config.toml
num_attention_heads = 4
head_dim = 64
vocab_size = 23234
norm = "rmsnorm"
norm_eps = 1e-05
rope_theta = 10000.0
attn_scale = 0.125
bias = "none"
tie_word_embeddings = true
parallel_block = true
init_std_up = 0.0518
lr_mult_qkv = 0.5
decay_fraction = 1.0
train_tokens = 435300000
Each number is 200 + 40 x the weight over the matrix's rms, rounded and kept within 0 to 999. Layers, rows and columns count from 0.

# layer 14 attention value, 256x128, rms 0.104, rows 0-50, columns 64-127
224,255,221,254,224,173,232,229,200,211,286,203,259,232,240,273,211,263,254,210,188,246,216,213,240,170,259,260,141,178,185,194,296,200,146,204,203,218,213,217,253,292,136,130,226,224,197,194,142,153,166,191,231,152,209,259,289,184,205,164,201,192,205,247
138,168,248,174,209,264,180,183,307,201,199,240,205,191,178,164,202,194,140,251,194,241,250,171,158,143,154,198,202,137,205,162,235,214,242,223,257,163,106,139,174,208,181,274,102,160,240,249,176,188,188,175,210,213,226,232,160,200,157,182,145,256,159,129
137,188,165,116,178,178,232,213,210,242,165,218,144,163,229,177,159,167,269,218,173,175,238,135,220,195,165,151,206,186,194,188,249,161,120,188,171,190,225,137,214,133,265,188,235,168,228,202,281,251,220,242,200,208,196,152,177,191,136,205,158,253,211,152
167,282,198,164,101,232,281,232,192,191,200,207,228,176,180,244,240,230,209,198,245,194,153,220,209,183,232,158,169,191,220,206,276,177,235,221,197,168,234,171,230,240,245,228,141,128,133,192,272,173,134,247,120,212,162,231,203,245,248,191,176,217,239,231
241,213,201,225,198,222,259,244,274,181,219,212,237,237,195,170,236,202,233,228,155,175,213,270,150,184,122,184,116,189,198,178,230,187,237,228,167,215,183,173,159,132,204,276,163,213,219,185,329,195,240,167,223,213,180,309,89,185,175,196,231,254,54,208
147,200,248,217,254,226,218,155,211,235,197,242,134,202,192,164,174,190,211,259,130,152,221,155,226,173,161,184,133,131,225,251,176,197,199,220,159,151,148,218,165,226,172,251,209,211,184,223,218,210,191,205,231,193,182,232,235,226,189,176,218,179,303,197
107,180,196,194,109,290,251,221,228,190,233,195,244,204,184,190,178,130,292,217,227,245,174,99,186,222,167,215,219,297,158,171,158,231,147,168,245,239,211,219,221,220,146,193,269,266,210,219,231,205,184,231,208,188,144,186,221,173,199,225,189,217,169,259
252,258,217,181,173,197,196,208,193,201,166,190,248,169,207,195,184,251,202,177,181,211,189,211,226,192,149,122,151,185,149,200,264,236,196,239,174,169,189,179,211,132,177,229,161,173,226,224,167,199,166,185,218,181,166,264,171,259,151,187,240,146,231,128
137,191,237,211,195,224,231,229,165,293,277,216,284,226,259,231,155,199,137,215,176,219,218,188,197,265,198,227,287,296,160,214,245,224,170,195,214,247,283,236,256,308,146,238,190,152,274,188,171,223,182,188,167,195,198,217,162,165,265,209,190,224,201,209
157,226,146,202,115,209,210,226,169,144,196,164,265,205,141,228,256,192,244,221,210,206,148,108,225,156,219,166,210,203,158,202,211,120,140,210,234,179,245,142,208,238,211,189,217,221,187,218,149,169,203,208,188,196,196,224,194,164,218,239,143,193,193,295
250,181,196,202,258,212,199,111,174,208,179,227,166,221,107,233,180,228,197,229,229,160,158,206,168,166,218,235,204,222,120,254,213,202,216,165,209,168,232,212,196,174,123,194,163,302,232,252,160,198,209,178,205,191,176,261,226,198,190,251,210,165,161,237
187,138,200,253,180,169,255,162,224,166,211,226,190,221,229,173,219,164,237,221,220,118,161,213,203,235,183,139,193,176,185,192,248,248,231,287,195,214,169,202,239,183,240,246,209,199,123,176,179,190,187,244,155,164,200,188,221,177,204,247,215,205,206,228
304,277,166,241,245,187,275,117,253,207,285,204,252,203,229,243,223,214,199,237,156,193,189,261,198,275,189,213,197,167,245,253,151,74,277,249,151,170,182,148,229,109,175,255,195,141,269,132,240,192,153,126,166,206,226,240,138,234,234,145,200,209,232,219
204,126,220,189,257,193,217,250,162,237,154,197,189,229,142,188,194,200,128,182,216,180,190,214,243,247,211,166,207,226,102,228,161,249,186,192,180,232,162,165,190,201,189,173,227,220,201,246,167,208,161,256,207,221,228,139,231,201,226,203,189,175,228,176
126,224,218,254,151,190,226,154,280,221,183,258,189,193,285,222,172,223,172,293,250,199,214,231,163,230,207,172,255,239,237,203,207,130,192,188,317,102,229,233,229,269,206,145,229,226,225,229,238,208,220,216,175,209,213,192,162,145,204,190,222,240,136,215
227,152,167,196,223,176,172,218,276,152,283,178,156,244,193,259,214,184,224,203,228,220,124,120,135,236,252,175,194,201,225,218,258,198,243,276,311,185,155,161,316,222,234,268,208,187,261,124,254,237,171,152,249,233,237,222,204,218,250,213,219,180,201,217
149,230,166,192,182,219,148,218,198,181,232,200,180,203,165,208,208,231,167,229,161,111,274,225,213,270,204,164,219,188,197,220,171,240,158,246,224,141,229,173,234,239,184,184,253,201,186,257,155,239,255,178,141,217,250,213,242,262,128,256,231,259,142,235
200,98,215,149,205,219,212,178,131,186,190,201,153,140,244,227,170,182,164,219,255,244,299,215,181,261,216,240,216,230,212,218,126,208,208,190,216,206,190,202,166,195,224,163,222,174,208,241,235,196,236,212,136,173,208,156,229,151,239,247,151,185,186,176
207,169,219,178,233,175,206,211,178,130,127,152,129,218,115,216,254,214,208,174,179,205,171,221,219,194,180,180,262,203,164,272,116,261,172,222,120,250,172,205,268,228,202,187,249,176,169,172,143,240,211,260,204,246,237,175,201,172,199,182,199,190,206,208
162,203,212,230,188,168,179,183,197,239,271,202,198,247,175,156,181,234,205,230,205,192,154,199,217,241,213,193,177,197,258,197,131,199,235,247,224,268,205,253,232,236,203,236,247,184,98,231,204,194,263,231,191,189,244,273,211,173,231,213,163,204,239,220
194,291,209,164,193,184,193,244,144,144,211,215,237,190,195,236,233,223,228,224,184,186,135,238,263,184,231,214,180,257,255,225,182,135,171,165,140,277,258,175,202,169,309,242,190,147,150,194,184,207,279,185,139,203,188,149,218,153,211,157,189,192,215,251
138,203,146,191,196,270,208,173,158,183,281,110,269,190,168,174,228,143,204,211,198,212,307,164,283,181,246,154,181,184,162,255,189,148,281,129,221,155,205,194,88,114,177,209,227,215,173,186,210,240,167,210,254,223,137,160,254,223,250,206,250,196,163,180
104,165,173,227,159,183,215,239,196,248,256,325,226,198,292,179,184,138,235,184,228,275,237,165,140,251,179,203,204,164,149,148,127,292,218,166,237,165,225,135,196,292,189,243,185,176,215,236,198,150,243,211,183,154,214,214,203,235,188,204,237,142,204,179
177,213,159,214,179,195,178,246,200,242,238,141,165,265,182,158,159,208,162,245,180,180,229,194,205,193,214,215,257,170,161,309,141,246,205,161,306,243,154,169,258,233,186,179,239,211,178,211,175,224,189,167,155,171,236,228,252,301,274,217,145,199,233,197
209,257,174,212,155,222,127,175,260,160,230,191,213,207,240,191,177,193,201,201,123,236,195,176,186,206,155,177,189,177,195,170,208,140,173,259,149,190,122,162,236,157,229,208,201,131,201,196,182,214,205,190,133,220,194,180,128,211,183,202,224,235,274,138
191,211,152,201,184,103,223,179,237,119,265,185,183,163,153,195,166,230,211,223,163,284,194,280,223,240,180,245,151,233,266,124,235,182,190,170,180,223,222,243,177,232,219,255,199,220,213,183,203,139,235,182,125,200,176,154,237,183,207,221,205,175,272,128
190,197,196,186,236,157,172,226,211,262,204,152,177,172,228,215,164,207,193,206,207,176,238,198,166,112,189,245,206,249,187,208,209,190,164,284,82,223,161,145,154,190,173,224,164,176,200,202,166,201,202,148,251,243,201,244,223,178,171,204,213,183,214,85
235,241,158,228,245,173,195,206,206,230,185,171,172,212,99,236,185,247,277,163,175,141,154,218,276,186,208,211,200,248,165,190,223,123,231,139,189,203,149,267,209,184,198,164,209,184,181,169,204,212,207,233,161,222,162,174,188,142,141,182,181,177,273,176
215,175,254,205,192,238,220,189,224,170,205,171,215,199,207,200,188,300,192,193,230,197,172,258,191,166,221,174,172,228,202,167,183,179,127,221,223,108,168,154,171,196,174,176,194,146,177,147,155,243,255,257,196,203,167,257,180,178,184,238,221,206,269,169
145,202,192,143,194,235,241,260,193,194,218,206,223,257,269,245,229,146,186,170,254,226,186,184,196,232,194,173,205,132,128,258,227,223,240,268,227,166,228,178,171,212,54,207,199,233,294,245,219,181,165,135,204,189,215,218,216,262,192,219,221,206,125,276
213,173,225,251,208,144,167,211,142,172,254,195,155,207,228,247,224,202,230,145,220,245,228,210,194,212,241,238,213,244,190,291,173,199,203,212,217,205,164,176,141,213,164,246,185,162,231,188,160,169,209,252,206,141,211,238,141,176,240,190,236,225,253,185
215,222,211,239,146,169,163,215,215,184,134,201,218,211,194,282,264,262,191,182,234,151,170,212,240,194,181,265,143,101,203,227,197,235,225,199,193,239,195,227,184,272,271,187,154,166,179,184,110,163,152,193,188,150,231,273,209,230,130,220,238,130,215,173
213,151,174,244,173,154,151,144,249,267,234,233,253,187,277,231,250,239,150,243,207,272,183,181,157,235,239,240,160,251,165,157,195,175,183,280,221,199,222,215,253,195,191,202,262,220,150,240,151,217,108,137,185,117,172,231,225,282,177,176,219,160,237,159
213,146,211,187,254,156,168,152,149,223,186,180,129,253,226,168,90,195,216,218,185,222,198,167,253,224,194,145,207,194,209,237,215,240,267,233,160,178,240,208,261,113,163,191,236,221,238,215,208,214,160,197,238,223,159,233,151,183,194,228,239,248,174,205
236,236,250,202,248,266,188,185,200,259,204,155,81,154,163,135,199,223,191,270,211,157,285,164,182,144,234,214,144,129,260,219,256,275,227,230,221,168,121,232,200,148,243,171,211,203,163,150,246,281,167,137,234,258,240,263,97,247,219,240,224,242,218,170
263,182,197,242,179,184,179,233,164,244,239,198,205,150,223,226,174,204,211,159,218,164,250,204,287,237,193,204,227,195,203,249,143,183,216,187,212,164,212,202,249,147,227,267,247,233,143,215,138,228,190,190,224,221,267,147,159,266,280,206,180,228,225,124
181,230,192,201,152,183,261,197,198,163,219,180,204,239,202,235,233,210,208,189,156,161,237,261,216,232,173,228,178,154,203,183,201,163,173,242,209,179,243,158,160,216,235,260,144,172,217,162,201,178,95,149,220,258,225,229,163,211,166,251,200,263,217,234
217,143,167,258,106,182,236,292,179,177,265,179,303,246,200,264,106,241,161,238,250,245,238,237,188,171,172,344,285,238,218,221,155,181,169,159,191,226,250,245,246,194,186,130,247,233,205,138,267,218,191,207,207,203,186,188,249,164,177,183,206,187,166,223
158,159,223,210,192,130,200,237,276,178,182,194,242,171,184,152,207,129,252,259,111,214,139,214,251,194,181,214,199,254,240,185,180,152,199,198,229,198,232,215,155,227,161,169,229,259,195,199,168,193,181,244,151,195,152,185,217,250,244,222,231,197,245,172
223,232,202,188,216,280,233,229,183,202,261,183,209,155,208,274,237,181,190,221,225,198,235,216,246,159,197,242,187,95,191,141,312,247,248,253,145,142,181,129,162,145,190,231,263,215,164,211,210,218,189,134,297,191,238,220,276,220,257,218,240,244,209,243
245,219,180,173,235,242,166,203,219,164,207,153,201,165,206,155,220,293,192,186,197,154,284,175,180,239,194,227,147,167,173,218,89,129,232,207,97,243,199,170,153,153,230,213,318,223,143,150,134,213,188,293,206,245,127,174,212,176,233,200,238,241,218,143
70,93,221,174,143,277,228,216,236,228,114,213,276,210,179,203,208,156,183,211,227,178,301,154,202,212,193,172,204,171,202,154,218,240,250,175,216,151,236,191,198,215,184,137,244,198,242,250,195,181,224,251,173,229,203,216,214,248,186,180,194,198,202,225
242,199,147,221,193,206,147,227,208,211,185,137,220,185,255,212,270,204,146,263,159,234,221,196,223,202,222,190,186,185,82,230,181,278,196,280,177,155,149,188,214,223,140,230,149,177,220,291,161,217,139,206,162,145,245,233,137,246,127,173,174,293,180,167
228,153,224,223,206,250,177,180,188,210,191,212,193,188,199,158,226,244,230,247,178,203,208,148,187,184,200,258,184,195,144,219,220,255,256,105,227,152,189,142,169,196,162,195,199,240,191,249,219,177,188,228,169,167,133,248,215,171,152,178,203,258,208,176
184,82,174,135,190,220,173,227,277,151,230,119,186,217,221,196,123,219,177,232,230,158,207,137,130,172,202,184,263,256,200,216,125,315,251,258,238,157,182,206,247,127,150,247,211,168,263,224,227,243,167,187,222,177,248,126,130,262,197,211,182,300,131,211
114,223,190,261,178,178,251,213,196,191,186,207,183,205,111,229,237,124,198,224,283,172,160,205,242,247,208,225,173,201,199,158,202,198,171,126,179,233,270,194,227,233,230,152,163,186,134,251,198,180,219,245,168,164,213,199,248,139,172,137,158,244,208,196
231,214,152,166,255,197,216,223,266,112,260,165,252,188,210,257,250,183,173,275,249,238,234,199,224,227,182,179,185,217,151,225,241,191,235,188,156,241,221,177,238,217,165,153,230,150,237,261,142,176,160,247,239,199,189,209,169,123,197,215,189,171,198,165
268,162,147,168,158,236,184,199,160,204,203,220,187,219,240,159,182,125,215,208,191,142,185,211,255,236,224,198,218,238,135,239,178,239,215,231,215,179,198,222,232,136,188,209,260,129,276,216,246,177,152,210,210,146,211,216,186,299,161,248,201,265,163,235
265,218,207,193,217,162,166,261,154,220,241,209,191,184,231,159,247,167,173,177,219,228,149,126,162,147,234,156,246,157,157,274,249,207,222,225,121,159,226,195,273,54,199,226,189,177,146,189,134,254,206,151,188,160,294,217,173,196,222,241,213,158,217,155
144,188,191,206,206,188,188,119,226,192,179,167,231,145,219,177,177,136,233,241,133,234,231,212,183,206,157,208,183,277,201,188,193,181,157,156,247,237,251,303,179,202,230,210,178,247,156,189,201,205,232,202,228,194,163,158,160,153,221,229,267,206,223,148
208,211,241,141,186,174,193,163,214,190,183,214,127,205,230,180,167,211,248,180,164,126,203,151,175,118,217,260,133,177,300,141,231,258,229,192,208,180,163,209,231,180,239,186,192,168,224,154,155,180,171,218,207,174,163,259,282,142,210,234,190,207,233,258